Part of a small language model's weights.
Size: width 256, 4 heads of 64, MLP 1024 squared ReLU, vocabulary 2048, 13.1M parameters.
Architecture: RMSNorm before each block, rotary positions, shifted keys, value residuals, an embedding shortcut, capped logits.
Training: 606M tokens, 8519 steps.
Each number is 500 + 40 x the weight over its row's rms, rounded and kept within 0 to 999. Layers, rows and columns count from 0. Numbers have three digits each. The size before them is the row's rms in percent of the matrix's.

# layer 4 MLP down (transposed), 1024x256, rms 0.117, rows 318-424, columns 0-63
107:506481439469529456506522502491494455505446466466498499548504506465505450549468551442505460465507501543544490524469504463473509515526518484518537416443554483544436561478460526439480477544570497
098:550600492508446585471449486508527504594475499456566492515539544542498446584449558476527468494498489424475509480445455548457463504440461541506466410591481558464478526472495449506549511454542530
100:509441487488475470590545460513514473562512498484443508582448491541517458497541449544499453489514504439548520506458501515467524527544473500478456526536463432520494461529503452442476545490539497
104:518487462502557538488437483564455501539510506491515513439465508439496564537448511537490432458448451494534530500573577498481499577546518549483528451516477523483598505532440563537536411501481513
104:488531411420555448479499517573501525495522477578499526539550442533488543495546489430377560518561495524437527507553466470494447509526528506486501544448536533470471507542562483497505495541543538
096:435446567562471479499457490485445520434440520528524498484595518494468495487566467498547547448514516471457547416493530521515457483377570514546547527492577514486476467498516457491499509533477485
104:529438543500480472550485544553498494521456530497505480535446514547485511459459486488466455535476483481532473439501410465431566492442404457537504515528517484477486478502486563481491445501479556
103:439492540466480535470512530556497472499564495532466503488489534501521526498461523575469451526515521525506532509430504461492495498471478536541470486591517477483473511494555486497527495585507400
100:534531518490489472486463554453435477456454541547465500477482517474448514460548516462494576485490463446441454514532528473446505534492504484495520523585494498461495519595476592466481540480546482
089:527515546459482453491519484528537589463512444464425459493527498525478535493484482437574534528480472482465509457452517450478433455459498541462562506504486497556494531534538466458554546512476479
095:455507537550445503515463464495544532489445453497493438519481473489493436516509427490523518491577501491504540430527472529530440529573453532497524480419462471463463543565517465499441496545539550
089:513492451496483467540489470474523493485449529453459546566418474487478468514613516476472501494429416515483529531510516539536449574473513519427517519467494552495491544509524520480519504487549428
097:490495515509503431471479486492469543571472494563463559510475530543566506490490445533508504506488461498374494528553496473540472451431503540499457547422444462534482479474513554486469526545571466
102:461467538495490511442472528580489511456534469473485555522503477460485564501496463523507451553551505425522528505567440477586434491482484482535534538490502489540450432512474534506494553467515521
101:479481519536466462418490498472476473456514569488502577545477538515494558505455491489452586465533480496525584487475415459529503427437456469529518563527498542450550502490495509501512523468557520
102:487525492553520505517465528548565517523513594521494466521513553520477530500566530498508453529563422466513439461505493521529597485538438480480492528456515543512555435450452435510428470555517461
098:499538498526471440490535552509511440492576445475548540499436502475565529498508496446528586526527484528512523558490532517555521533491527522469525482548517496579485420493559406494499534497482484
099:516422517563516495508537497521589541479505483497484478548535591535500543477479514504554440445471433470522533545577542484452509468480473495488572517513509517485477578564508478456496542574502477
100:548497497534445456503524516513563474506466511491482473492549497508504512491573478480625516485485435517495554566517559492498489449457471541551432484517526515529497486442524459438552504465478418
104:546520502482547492559475467549454491478506502511547547538515551559463540462494517480411456515515501512546475492548520472471493471480573561418575507559590494485542471484546542557526459505500551
097:527518465461522544538512354486494484463472546562543464488473524485511588492525512537467532497486495496521544521551460561470455518534532520521484503510548423474511560471506489477541492488435487
101:491548524544546512501440560471543531510548539513564492434513534520483509513503537462477544453545427427528426491490489544560548499498475598447442501520440515445491510539486521479462506546538545
107:500474446513480415523492502496550487532507562554528466550509561507518518473488500434446478523498446527526533514486545498558454476437398463533486507477549495513555499534472468396439486480501524
107:540535527493511518560534545498423469560497520461494444454508557486460514495500584467516498481508478481514522465428463477502503492467496583452429588460494454534557497502517475506486562526446518
101:494578459518408428509474530425535542593519562463490465509458523504486535532441449550445555477428494490493538525522602470512504496501536554522452495506468543527432530432471460513471526468466572
105:446475523459444498512459499496519500495377428477491423446517558498447594454532537562501519559486484472460490531489485469531501553574413483501503517486493511479547492463452532524514555498455515
101:494515445561490513496532527443461457538541469462488532467510521477485517493448514478487473486420555401456485482506471488521473510531490430512500546464513435516518491437535529430525481567507522
098:453460485476489520550546440445561514446553496504544439474503481481501591583507462529501458499529475455522553561455537487544465516536463416480555508490576463521539501562463480459516538495523468
104:451508517491550544482500485488413463500552494555485489455507468578540526544545503474564502614495490588461574507561505454522429527537565445551525469503550506555539533469508502512536508463396505
096:453510526466517477528512484485487481486469536524548469458584521472458486543499489492518512508527498584502517540466559489550527454507514513486479538539427512452524475486499458496449527517503496
095:500487463545522566472515504513493511490527430470472568494477493441502491495499509472530495510476566456546509443604436474501432477542474514440487472451495531532549536426487529425428554557509512
101:542500509537475479558521471524478505424544416547546431481515510553585486495401474527412461527370484498499452502492513470554505501468545485487529523496459461496527535524565471531482497548510445
094:503549463552510570494552523436474514565488541458484452529512522536441473498465420480543451550529452451477527511516422450461529565469586443472503484504479466539401502524458521479533530454475526
098:505509578512458459512450544477544515462485503489476433491509511500516563581513512567534551521441459525530518538500512475519528534585432446577454531467548510492450493504558544432536479493479501
096:520453498505437462431527487463565490464495523453517470458492552522522513527577402494554465493409523465549489479505541525503483572493541504555444473528522525592500502494543463473418512523495555
098:538512468502444460543543536543519473508546512537514489516490527443525585426486499503489496528546481435566469527499513472457501441521526461454559415516590584586432564514540514532505586490465425
103:512483465496483354458427501465429506471492491464607533456521496567459454522483459542497489471510526478538505437493492452465452513504448469582499519508512566541481533507486470580531612508462562
102:485541512517461454493451494541555548496477392583430497488494533503516447466471489497554460490527508526464493520518384501516532495475491563473507586463492525482413494489580535473570483502505491
100:542459551543451529465535485535477521492500518473473474490494522517543510470527431519526499406494483434452502439529502536499552523496513529547475479460517604539447485430492488486481497431483576
102:478472504418538454548539498516469494502504527485557527513457486581497511462484488517537479429561544556517480467555522501554462478534442460558527453431534396519539465528470558475511560484486508
104:464532494441447378536503528564482532477445489516549542492478539496498483485477460501493543532504540450513423529539519510547530572467452470546491524527535525506482440454507539467512469527491483
099:485397468495538465510564458545514457497458574465514495498470513474492384454469548557478458459532488541509520492511555532591515454572466449514507476582433482536470588498492469517527473547475569
107:527578541517429582480536442492515521544601522483533510487551481517504484539432489478553448456519490492436543469458528534437472529483504466542485488557515512564430544477567534479525445422459543
095:489564501440499476547446521553492444523497457589526531489501415522514496499540462459529455476561463441499559486581593480455424506496483471514574458462562496495532512453538462529530491439544584
105:538536522612510456431493489449484506580467545526526503507529499500511542527552543532485554509545486490459584528534475495566506482478481500540533444450541520591578603485578538445474542476562498
101:521542494500522426570465536420456562545452418547498513475541452471504499452463538505424444477554502440478489493521494497479487506455472496416556519518488410511450486448498495500487466607493395
106:585514459532487440536484463534507494507497526551481443540475454472534488492427535523523463441389398550489487461483431511540490518516583513560446476514407476485511460530526575535490497560548479
103:534528464502473489452479492445512483472472511499484512493474544404486484452527484563455404521526517487432428425517577517503450454485478475538536453464484491436519548568500504543499569471523473
101:460547505429563475494594558511435468447500492516510487490505557512521547470549462599578561491579491434513541552471446495546530518488526598515457466545473497548544439485490461540507455503432483
107:482526490475483546485465449466549512510434448525445454410480492524471587489543458512565448507451571461505565443454532515451495525482449490445511529519567497461502519491472509465497512507453495
101:537522477564452458452548506541511462494466437432537504483514441469424566492541486562569537456548510502494537497534508469541425476500501482468537519459502406559573492470486517465491499462552527
099:480511507464483526482526426502466472513513521433461530522423551499500429462464529566509413538501527466491484536472495544470543502504566430504541506491501492421540526506568546512398430516612518
101:521427502523502510500421519542562464439513550563394499450580500467530582423537469581554490510582536436472548496507492497549499551496481526477518484541546505474468513434469477520560539451465471
099:522536481425529450478518535532503459456485476523586464475459450524472483461447525463465507517504542521470523485416442474468517463471515492430537492497487438486549480566488460553562505538483563
103:521455507494581491497547461524465470533492477487495571486553491503471580520525543455542427480512493491442524480523523528522471438445460446449503541479534611529525521514555481408565450502546472
095:503438579453482492604449481438491559534471465482508537510516441520460474539476510462501504530379536481489500476455485468495440462501432460567448531476520531473507530472533472475488456492499446
105:533424410422480456532520497507500526525498485488480483519520510516515536511507536516523468400528492476510466500414476488464499529503507461512496557510524585457526521453494477448484492512535456
095:437511441509540469507471491501503531558493495505499519521536523526490463542532499512498495507517527519493554495468594595537502438540466470524497516427532544487447516513491517501518436557458526
101:460503481440461455471456527527517516423578490512524486503476444551478484532498551484499466526454487462453470536457482539495470480505516484447537536494471474510485540495515549501479479502492513
097:511478497436498536534488544544486485469507431554496489507470488489506498447488505543550499470423538533452465480481484499518444487520582502492479530491467506511448439448553428458486497499496443
100:524521498489481506502534468524451486549503452557537538461451537559418458512541519498509498451487459475537631431532503503530552510522551512577457502425502524483489513526496542421520513530447543
103:542544529515466559481525465412514419538580562534413480494459501485427476508487483519452439467484465434521431503475462466533460465513529508494521590533499474465456526505445443458571509491528451
100:431503487503495543438537483452477502383526465460511523517490491489487577458486558399418485534479542478467511486458564517529492548513406526505516471492536478496571487472519572533515505468511461
093:447398532535474535509459475476546515556428544454437546511487459536471567520525519517496504590499403524521543500504534512444449466513559564527496494563575583497512463460518484500485536506534468
099:449479494515508503513470486557482466499469461560540562494497476521482475583523537493552560521431542522437519461508501573506532584486483496580502482567526528495499558505477539498479478571488527
096:545498475502522449450491541499521420619455489478482420523502541515483492456510501421521541487494534516500487496554495491545470490467425493528481514487465544402509463501515498470503476470478570
101:447465559409571509455514581463459541473498482462581479545493548403500466539443554556512523537546472514433510507499450473466553506517481514477468482502527533447512461542513543520430540479544450
098:486517510483455541467468457567555500507565496548366542547495507482523522522506534452486480508444499488456549476501564541480492447480557531503539534455488536527473508539513481563446491470487493
099:462550470534477446504493524544499487520484568544548442529556498504493507553516472525506561441484483456531552492533550524474450448507472534485401464456644484520476517487498444474569524563518505
102:512497496487462504511394497436478451550507525477520480520487526518477496513426494513582481463500502519540407468469561513447484584541533517430533436498515529497547499495503482467558543512535520
106:451470482540530528556522480478521544491478423550466507452579465473556499461468463510479470521523568501459476496517496478530471535422491524559521517513492460517546500508523516430508538535587499
093:414434585515481472513463439462486536551514531492497495506512532483483464513570559428473457535493557481464554533484516514500539467546492434473542524547444514596553539569483522498510461496543482
102:469439485558531472518503482505430505473447483462567464541504464550501438525474510524419503506478501555504602529473530511471538479474485540477460458578485539519566467442491498505495490446490517
103:536460506452448437541471504476537521519560430452491468448536469508513515473542446534523555463559461584464538468571420475471488487566436468423496541448470494523497534585555518435471515515543511
100:583454499445465495515472472469503483435517499520546498498523542507466441390542529540527533422618537494454540462398451494564470488487486475501539423491478557555501548517572486473540504433528503
105:436481472467483527447528417554421460549514487505503547578509460410510517523457430492456433513519476499437544511611440480541492519593510522584516456507463546556558504491520508512490496558520489
099:478443501506482522453495530482541551424445479514490483528466498394487546575486478567443530577523541525466532478464514554531444525552442476530498476438578476538525519469452445545435471540509517
102:560473485519514501419448538515517530523483496508459492448471469501531582522518482444521541562433494502516568475593479537434487515453398498551522498485526473475595455464540467506489406496494446
102:521532458473517510478497503474476465524573399539477476448409475523429456466462475517532505526500501465458524453443513519572461471447498490543440486498516500560483444529478538492497502523496462
104:478539495556476505540532488546470505547500506460525478537445428437459561441581433501469533555463498489487463502594502505443426586498442517455483506462605506551422495500508436593553407556526509
101:469548458515534469482451589581575455476481452553472513539499486532529494400537467524501465589470521513503559501514474522439542461503460499535494570492553509488455522458484517480550504478533529
093:508507493510547544613571491547509492425545476512493487537508531513440432504516527533402515443513426548523480532502489513471463535554529453488521554507539511493434480518487567511485478451492488
098:475441562439501510543516496505597494493437453524464509498417502538496518473493517565435527458505426503502506472522478526426430492512528550487535550519487415557491491540474558483522476496511490
098:535445487483485496475496547432495510546489525510496570514495484531432547470568566459420547533537472441488500450527501531438528461449437496490464469486428502507546490513467470462472512511553558
105:535501506494537544472471548492468480527551451469548483607515435523526608555473513452464606499465490492487521564504580438501477474504523473476500481523481496536499475514481483506525436495480548
103:524497521493460538476479515491506498471519517572552568499482506439540570448539534471505474431559554615591489502574475464513457474536483452472461489541511471530460505493531473448522501450484569
100:432474524574509434540496479544525470519541481445492405490531506549488453535511486471469530449539555513475568488549571504509549465491511571546487490476469451455515504543490489575476516585491531
103:482481520492482429541540558470446492548457475461476487489487519488585490560479467462445427560477486484532496553472481491469493485510522493493485490490484445509496543531542513599569567502466486
102:544500562516519498544474499515460490467485544467499477501549465468480468496502480473486443507541466461468535509482496555469595482500490457484508530573546515512446523504480530485481491522471464
104:546526521552525518425477520538478548494511509479481515522488536519540494455508406518425487445483501411450463469506395474522525504524524479515524497536523502570505461488476512498561519527491466
102:483547524542466459550588474498556447519508511480497530454464518453503527417490463564543592555509514508447544561532589481502488504485558550523483482482426508489508424468399517484511480441553533
103:515450505552440512467527523543505421517424518510422527522518471448583520512442564499540450472512561536503501520477501499462569543537543562532522504522522563526461536509525496553484509521511512
102:486500505501565510457483480543525480504417493479522526515531465495525439469471590501542534537557420482492462452617545494518469553460450562474519495526454496456515533537503483537482530441499521
095:488522536498578539497581510565464517495471508472569497473501472498450546530529499503548542494540472391520477531498511499463553488506539399431471509492494485481478556535535556430478446469460486
100:521441479597474467477568502524507599498545515533503536499454576433497544453463532487501527537508451547548503548505479522449517554438452534516564546516541515523459489456471464531513487460468507
102:437534536499541473508477495477501481493438517471537419556508527507540489499491428460528491474534512455570472536509584439460406524559508525480526517515508549416489565502507431453504491484446503
100:450519491466490523535612506485512523485488519551479532511478464512566521440502517431514539512501464425455472465547499494491495456510531472477501435449496493539527519437473573472474529538506519
102:483524530451429493447487492511548484516487515503447521493455472478390481460491547497491474500503536533463491434506439475452565470482515470521453498485470521450537536444585422538445456414494479
105:496466552465502479517533555603495439551491511453546458513448437492512455530484505442457591471505569528510465492510488493537486463568497390511513463538483553457488460514460490498522473467494523
101:531463482436462523503525550482530439579592544512514515466490545498495502529567431521564581501466489522500480498507482527486555553428518454465514518535530536501477441592552510448524493488509480
100:528501513496509500545431483441555478446488519426409457467505501498462482536525471498509426492480530458504400481504541410584444471530483465542512540483443481554518499524466534544500535542432499
095:506503495463504494444506496549534492432452483402552560491441365504554438552551473593543457514505510490488478437524577495523444501502539451484513513514535480438446486517454466498482559601525498
102:492477544507484534518467489442508563509522571504462482527483511515461473539465548507505543491467567582490504405536558547534534473500465511583530521538437537534468516531496522480483512506438515
096:558489529547517457494504555508511458522458540454516470502470462483528530399536521527523499550459507481379457514519484430551496511439456515499534592471565488479587492460517497410558502613423533
100:504526563527530585485479509515492547562540450474423489519519518532378472486498454531498625506526440507490484524497490564533476491548563505394501533526445482447512538591441501519498542512523452
100:495450464465526457461528501546438464474470511466447492515473463512420513470497464433528435458425562487584558506558541485491498517461549534486461526491550538466526475524474502526535494449517496
096:494476507492472464522438445539493486500498459519536481499545541472479504458443524513438453468505551523558453612499469545533514441521459523462505515457578452452509467486595490514504570551499551
# layer 4 MLP up, 1024x256, rms 0.124, rows 319-425, columns 0-63
098:485571450525520467567512459485478506450535546437480466475492527504528496452493523545500530520489531486501454531560510496498508512478508417421456584546557505478426457468450431547502549556489517
103:447521513481476514531503468535521516532548449481492493473539546530450546475465544518527508486473585549450508541557481495536472460505474604512476441452468458524463421579552460488533515520484558
106:514509491497510518534493495511490496459454504496451436454526487493503498515526513524530521512475532477503441536472474483554531499503499510509461479510548566548505462549520456524458536543549512
103:558573571499497551481468548507519485502472487469492497412483486501468444579591547518552436439446468486575445482491560520549475429471438465443471452464557463541481416463504466493518480538494495
093:491452493571503433582470532449612514504512454473477496457498457514525553492461547412417543612428473502482514579521480544483460540521527536504505535486474455529504465433468508532503514482450451
101:453475468515477459509475522487470540577450573507490531482520470540482510547535524433571517486440466456492414413502497466496516534416526470539495516457423490512573471533562553511470523534509542
099:566507467528536459470475506474477477558495469481542495490574415499525514505516546475523506447563543490492540489570445498438515503541513479529451510464520447470466529457510549476512495518549574
095:468553470527531510501489581496503518517508498531463508470503493506455456496543533468513497465463563502542469484521540476567497501467492512499422509505441468468470415492473466453551481589463510
099:436520527585482485494508537579537492476492473491501503446533517473513508507506515518437489579473525592559512467544521472576461493495497497505535463460482456490499445510526566481549450509492483
093:508502528542510550523492517485510449449498539480492456466518528500480514463498511471457462498417478576439499531473461532459523477398540535574423528530535559547561529473488484477496496552499500
088:491524487532458517482485518492539526473444487542417589515535460450459470531548501413542570510483483486496585507475405552471541474570571516505542495434470437554517525477517516435496481427514505
097:533517531495502468471505487493506551468533538515466438519533566557459500539543520434458503537641513501574411478450477547457543546460529475550549457455496435519514398456467487481501470484477485
102:462557485598533502550513537464489521573601581426512542492415556499473466526420560534467493493488498539483581449481483540477485436554482549491441520428468454465526518564503557494486503447415503
092:523493484538447499511545541502461486458514507534523573444528450510544491511477479415506479488515504517557509570446508515475506529475461511552557499410517389508523522543427514622509512515407511
105:536471478477520572504474440424514438548499526543467503486460501452494594475481460459499522541527426503507478519552509549516576479495476507446447523609478496515529580430483570499510448525397556
098:494506408482516576497528490502493537421541514426534505548504543426462532551496549480517490522452584496510516436515515513490471460527514429507518578567504494450531544542433486468525545440512539
100:500522467499545463495431490508512522508549552504514469458455497514487526498429499466464436452525493507510419495535556476469524516468472529497537436522511428522471502485509547509466466487472487
109:477478478493436520553535557423506475495461505455468519518438520432522437536510524433560438591478451594471443583508495485549499543540520524448554433522437440484500405434514563488529545550531502
104:498517527448487479476447488501552479503446478446467625487490434542526548463459455514519482536432470545440449550491447439516483515518555549541496493536488459480477518495479531522550489463507533
096:547529438542599475441511484526529460518454560523476463447501475426565537485512476557478549466485568455515471532563513452522510478458577453559490608515460490437458517487403442521519468514491490
100:498482457485559506530510512451508575491458545459461544466456441558476494394485552563514536498504554512464456549539483511458412431505420440568545525532567487491409592487527442541498489497490593
105:581431564448489499493516551480452488531463508492454521436505490475486521530574526601481422549534502515544503505557471452456425456476462488555479504587485515601469497458543535519521466471483557
105:493526599506429521496476409519458418503543470524477499510522547518469512494472527464459497514523453551466552522465486523486523534385508548502453434507478454493445469544529455524513480479523480
097:489488489469530444492483466509443526533567456517558457527501522634488463505482496504496474446528438543563500442494520482494509491532491555586546491456469432496436434508512527522515519536482534
103:493518484466538505509553547552488521510475467554510506505500520471420522564442461502489487495478438485519509493553457520471519534417563512500481522475504440445498481468433487547450476488480538
101:445576514518480493477462449578549524456535536517476448492523505536492465430520553595532488431565515591542528513504497519538488508511524501484546558536516567556464497579475535529478539519458525
099:497478495474460439452538496401491540462514486501471508419456533473517552585468446482466476545469567556550411456536467525511454458457513473568465468489464461496425440461508571538419539510555453
103:483538504549527446490473550526550545499520511485530517494467457443558498505520497577574553430522453517515484439508506526461516435470507456508438414565481489505522491529530559398496478539606447
094:535525544425478475479446438491537544515520468527512462566551550461511453490565515468579494499528503487463501510533462491535459446493481516492544538516397498484586488492540414542519517522483491
101:505522515502429432460475561477452495507524487499507479515543410530459525425594486501495505529565559456421470581504524506527467533397534421583546474453531457531485484492529414477476450463446476
096:502489484512561513496495537472550488477511573439481515543506598529499479589549533509536600554458458481515544479533504464515448483525527506528504437577539504543511540511527494469468496530493523
094:497535501514402505478458570508464485514534501499502541437519448538522471537497549529449508492488539449486529516446490469455504510539471523515554529416481491472513427547539464465499510437528546
096:498521416498503454450513458532439528496535472508545562525456508559475513448430532511489507565552527575492518466503544495468534439488549597514464482569444468509547492457452562558407562571518521
103:601505456582495531506385407446566563533510498449545450458438500547439538476531519496472468491496506493478528474491550522463494560516493541490539511490465355460569500472485522605415479489573506
099:462575513494405467499459471556515453560497592462471410484505480495612476483427468482490464513479508535482467527463431510493509442496510516566525496516516461506521514436503558512501580448438441
102:405524510538530504496569594533438564513427489568459479543433504551475518483472459563485520565529535437458486574504472496497539485493523470458545570499501504453453527532541514438518465444508535
101:496509486510464468498519477471491494492487534456513512494595444547473594519522588521552503524461556511459432538492552468493472495534504517506538497559550456470521502485549457551473510451540515
109:504517496464529504486447481402434536550635449548531473446524558525493526526535506502482478518488499502445531515535522478461490539508545482463503518485423469522503415527484542582435499560480603
105:494437479493533439441500482495489560490506504552477546503511550546518512466493565456553482590523527451533495472554538413348449477494517479470497562530443557532471459456494448522457519497473541
106:371514518486574540517461528535534510547514524478526490476544527548500478515427455512478456461521553532544625510507536528442530482558475450448538508567524473565458569546518505414499414496496536
098:467502520514500508476483483581571528510564488495547567551439463569511525574487467515513466504482506466452525495509580525528419575488420462446554505479470505476547432491537468517501505493479504
100:459492476421475524495502450572381510564521428560499527469484576466541446472530508478453491456514464528482552517528502444506457510562492481476494582566548521494557434500595543482529493464506544
104:594508562467508516519564516470466524460450419494546526561438520434493459510513491494478552528563500519442487534507431466520443457489443433439531538492445491469551497465466532463472479471537442
108:555446567529506460490522506468458564526532464576579437530478500522505477476540559532492514522503516506490516537547505442509534456504464504486520508529488515491611507449537553554469502476527523
105:497531503527441478523527522422532534525561562497529548489493519482528524542544520572619455527578506507538503518513488483550583512445519440518474459488491478523535506480465579481489520511478551
100:528509513512524479477468487504449542538456489499448504508500508541496489539467595444531529473475580539456489484511536428486428538504486563519529504483515510455468485556456519537508469606486514
100:485522476611463422487515480446559469441548555458517532560491488489498552514509439540472507500514556482516571526476532477570504455476469456516500444478487487433522463489540474517505518533472454
100:551501515518508564508448531553422480528508445566471430503453572480474541528464462495537576537529534469574487437465473529522527472451545540448506439536514495523465451507480546480452458487431495
106:534460490510538447506589395481491511504516538477518531492549510432524609511527523458505493505483472531452511460521472510539513441537524502431513492514565395420509483492467508589512515527513515
097:490489445459511580527542474619456526502519510543472425410480435541536555493535472482435557482488407534511593487520535480465554475519490470562520442486543499423441512476457439504508475563513536
102:470483485510521529577430517496405479540547525433506474492618539551526493475448527529454482495474510551494474526479479450501479477474469530481472502499554507553534480524499546484406504502446502
108:432520505518513515489577529503484533505485516490552545511473541498538456556571453476472534507542561481541514515448511517415491426554460495501554495524529424536518439478480503497476524520490579
106:486522517501503555478474568513493537546542492537529478472465522456541526481461528542523483529558514571477547546525519440479473458532504471556516554597492504467505464522489514535443499520515515
105:456475506507471506516549554442515455442566525540521548428514557522560524512459593556545484446512482532554543457464469465542457520540492431535505424437374571499493448544527524423467492536479458
094:453550455471502489549546509531525521584552524571426457537488460471420550527459540513457523553468546644547502586531439529480507569456443486503518506441522439480500552476492449533595512503466520
100:503482502572522548501499464587499494498505484498543531468547583487456507485448450532554506478583526467491516533577515566506483466481444612495521502540463532514554465513464539440487489520538463
095:569512454536563528556456459542526495510558512505492490503493499478512482546425507436423484483523443389523503541407464530481579523519520483486436500482447485528523500473539593517436471483538487
103:520464449472442498500476520489509481498511540480513451519508568476520445503522467548434496523547434461484544495539445526548478475557532492494483472531485527369459537573532421477505510529465484
096:517534482511491485481500490434546460524514451444540525485506615531494488562456463437506570452510517467473509554508552465447496524469509553570502543423453451415534530531524520530549433517517514
100:558502479533564496493525447591500470484581524527486519564460558491495589440474546537477456557535521538479499466540434429567570531416387541527457512486570465544460526473477517550535551455511560
102:482602478431443507486542572477481476504524547525567547451458478522477486554464390487503409516491485570455494474501496521511549513460474486552516479475520455495475524483437475498486545557509498
101:498519530488540415481412489503501381472557516487578485445527528566497503590527470485485546565424548455465466511509470484487561532509629555505519475510476566420475486513510486526455465443494507
086:487521507545532543524462510551488461423479520562514516509535505572483548529425460495509454524529468572499533468467513435469515586555500502503521502514454520468429507503502543502519440470585445
103:486474505488503505467470472439514572497511465475457438533483541539562497433528519449495517433546421496528506455537442466425519482520490453457455495453448502551506425512498500496477547482514471
099:478561499536589560525507536466483525527502506508497522479519391519482536437480522519487527561461445482584515487511400526500485498439488473515485509490478512475426504476551485506534442501486513
102:498495484542477467489521524509550555544487514450583454529542474510519476461476459412482457485471492513486485527487586572497432442487521454501521520527455467591477464501484540505469518527513496
099:503519530492564482526488546531471517571500425533370473496502557478535450504510443503524563506464492471425411504510436474480520425496503522524460452487493404435484483473518456472496475503506538
101:550509459443497510457450510474504611462525531434533466456633517501470461554474523470498458475578438490422401528529381497551485522471424517491517502531480499531464507540537460463489515512587485
100:539479517458498493452518499465533574439561463484470531524507449543462524512483526515513528476536491545481549488499473561474515522490483531438558478499460451540541533476416516492518430462488541
102:424528495426467515529589472499459448436518487492510515421409439536480467497546476443429503458525497490477533482506496486494520519464382457483441595553471413617569495461415463493482454528498539
094:525538477502501497545464561553573572491530483487480495525520497533490523503472516472478549391541526582465466526480526507514486477502460576486506425478448495429526498501494432466499487529557527
104:412485465561513501397510471538507533412493488540453514564460506561520435501517487553490473566465590480474461539547514399496540509532514398484537493549589471545554567565528549567513485477480537
104:539510408557502447419447520486503492478578481475515501513451448490579487499476501388483550569492546485589446502556489436514529559516560475416487525466547569518570527496474401399511455526484492
101:491472570505508463490490489533443455497514555473548419600452463551478572556450503494500493429487550497424597510576457523514468475504516518526577453472571478427510425530465533486502495480592525
103:522514515506529536455536518485514558479510476462468549505553523521567531543555431478482460527522556496554559510438500545568542539514448512507459558486539486493578480453544581524455466462490577
101:486591454480483457500426490572490503462465529517498575508540446513441448469515491569532492468487536511514501507531510498454550487524526519443533495464468493552537436536443490462528514508484518
109:541533453471515539463498514543493549468510501479472521440495457486486529532460452465473522521547433463495565468473481522523504460458495578473465492529494493420556471467523516510501446532577467
102:463498525476443509534511529492521554497452456495466515473478474474533557491500486441479426446530586549484543488454465440478473501550474473478508467571435553466485541565520549489493538487466523
098:469517495500521516511555510456488443469494460577521556459437553536540545491489486496471534467469478487528460397530469545457522446480497434505501554613460515558511482485461421485524517483527459
103:485542468535472462502520505471502509477594518512511487518456551452534543550500506617561540529465563494477466477519498560550540474500474530466482505506511510491426452510515561522480450466511548
093:480505498499511464449421554494467517476491585571461495441525500508534520481488531442503595496457545445449414486508482518420492484511502546530482482507491507487444462454532503465521434506565455
099:495566510491530537471535544509521550409569510484533490527477410489479522567478498545560432491473534519580559533462543498550519450522532456486543468520453514509514504468510432511517490440477484
101:463481524479534565420475427498435476408532488505518432523457530531524459539459510549481550496465462483469513552530485571498471568483478462546477505515493543481512468480484554522487499457528468
101:469484528512523528472539563504501535510567505518565529500507471476488528511427417431580452519500531436531466497500480523558467455492521519468531509486494518457521455517515541503541445500485478
104:547447536518451519527512518485497499479486497508526425441494517432556516493516481612482522522487536524485418510477510421525418468498574551434526543485505479503499480518471472467479536532494510
100:482458516470482404504456533429554521476481578550434444576574496547512548538490495454564619551511504532508484530503457484498462473526543488549449604532445532485496483543503506468513495457526506
097:454472510490455582468536484522536583518549506520549505452478598480523534525418590530508500506476490477448485511440536529516497577498462503490471434416525528569510479482488478443441540479466506
109:472423466436482506515495474438486478561554523517500510484488512514478469509544413519368458519441503527498497570521519535583468498511508463513436510509568490512564455566497482603502449521600566
105:487551471502501510535465491486486544540531447517491522485548494562516508558532549492519638537451473530526519515483578519540527570554445486528474453533486460513526514478529537493416492510503414
102:466531493596490386525524474476534558492495495532478498464470511468493460504512417465442538469487479594457488539505484387568569561500501519436461437455496558492507485449568478484490538490439489
107:498486563482564452540537477429457411592575529517556504583532497526529526548503467500518512492457454496462477508423504459494481537470548499525549512567472472535469464465516480466441486516448546
107:525530455477456530530492495484553548575520506506455464563530425536510466449503518479433544542507459453508426479418500460461465533465558501474460532490570468548425484531514514579486436469494481
095:493478470472494572486506484476476498447572539483457493465487475552506403515496591467467497510457501578496527559461566513567424524527514556548525548450532485425487506496457472526492549498558466
100:482509403481461457460503557477559464524531504569439483459467523492472519475435461496513544521462587512527444571532519489507478464573473480500440530475554413467469538477419577510500486486539518
104:499505509529431550496541494383570497474515499460471458473448440461498496605440505496479516545422484483511526504457455486490442547513521501533498471519437490514525546489517485428475563454551542
102:534560538506542508518577563593500505529470542547457514482508547459578475515497540468426492568537484488449482452496521494478519443479517516507534485506539490490483492492534539502572524527542568
097:501513532541507471405481470564494548515484476483519538522480561424476472493483497601510451475564533570462515466528474485508415450520470420545445514498523522512468502480492413548525531431512449
103:455509432517477501453427492547489580520553500527424487565503475439525506542518439514484496541464456457553442545529476464543465492530600534501515564565515451541454520490461467541465458509434501
101:433551529562556508494502579476484459526548506501539435474568491504565523428537501562542449523519506520504529470550439512526498440453484516528428486465538528534480489599533522509464474455460565
106:477515495458486481506502564582446545570515509452562537477476515522484487410520460546532546497507531508504466458465539509522498535515480468417473485545535470522444516484450492556449506476466505
096:510510467452426584483530519535523536424519528519540492427457531420572494471474483528552520483557502494447508437496508524535520447476512513532549520559492441460542514497497472444497566546505487
106:485557463518557453515479518509521498477530538478526490543488535485541560552524486545467465487525475512580494488538490471493511509460442521533487540588477514475486466512524539468498488527485461
091:470472546509528570530507512533552536439533531562528570474579441432457453547478573435558470471507522474526542475478558534538510505418490465476507507513458506471450538510421489513541565509575462
101:408517459441507473522458510502499499499539467493540445556525523494456464528504438502449473462529514504568538545565597519456417501482470494505491416522447524422448528504494500473519511453514459
103:588481471430512516491466572441491532495446554523452480461448448478515481527511582526502565483446457511379552447506509505544532468493542558471486496480576403543530528525520483473480489471507498
101:519523534442500525594433536499508475431485513547522587513454459481499472454478458525512571467522441509466537479513493414494436520460492507510537447432466506531485514583480488480456526496496481
103:484438453460479459471565517436455439568558467518475550442463516520504418483529484466514505509515539559551474472431503527511455448499534529529455544509402493549494501480449525477446476506492569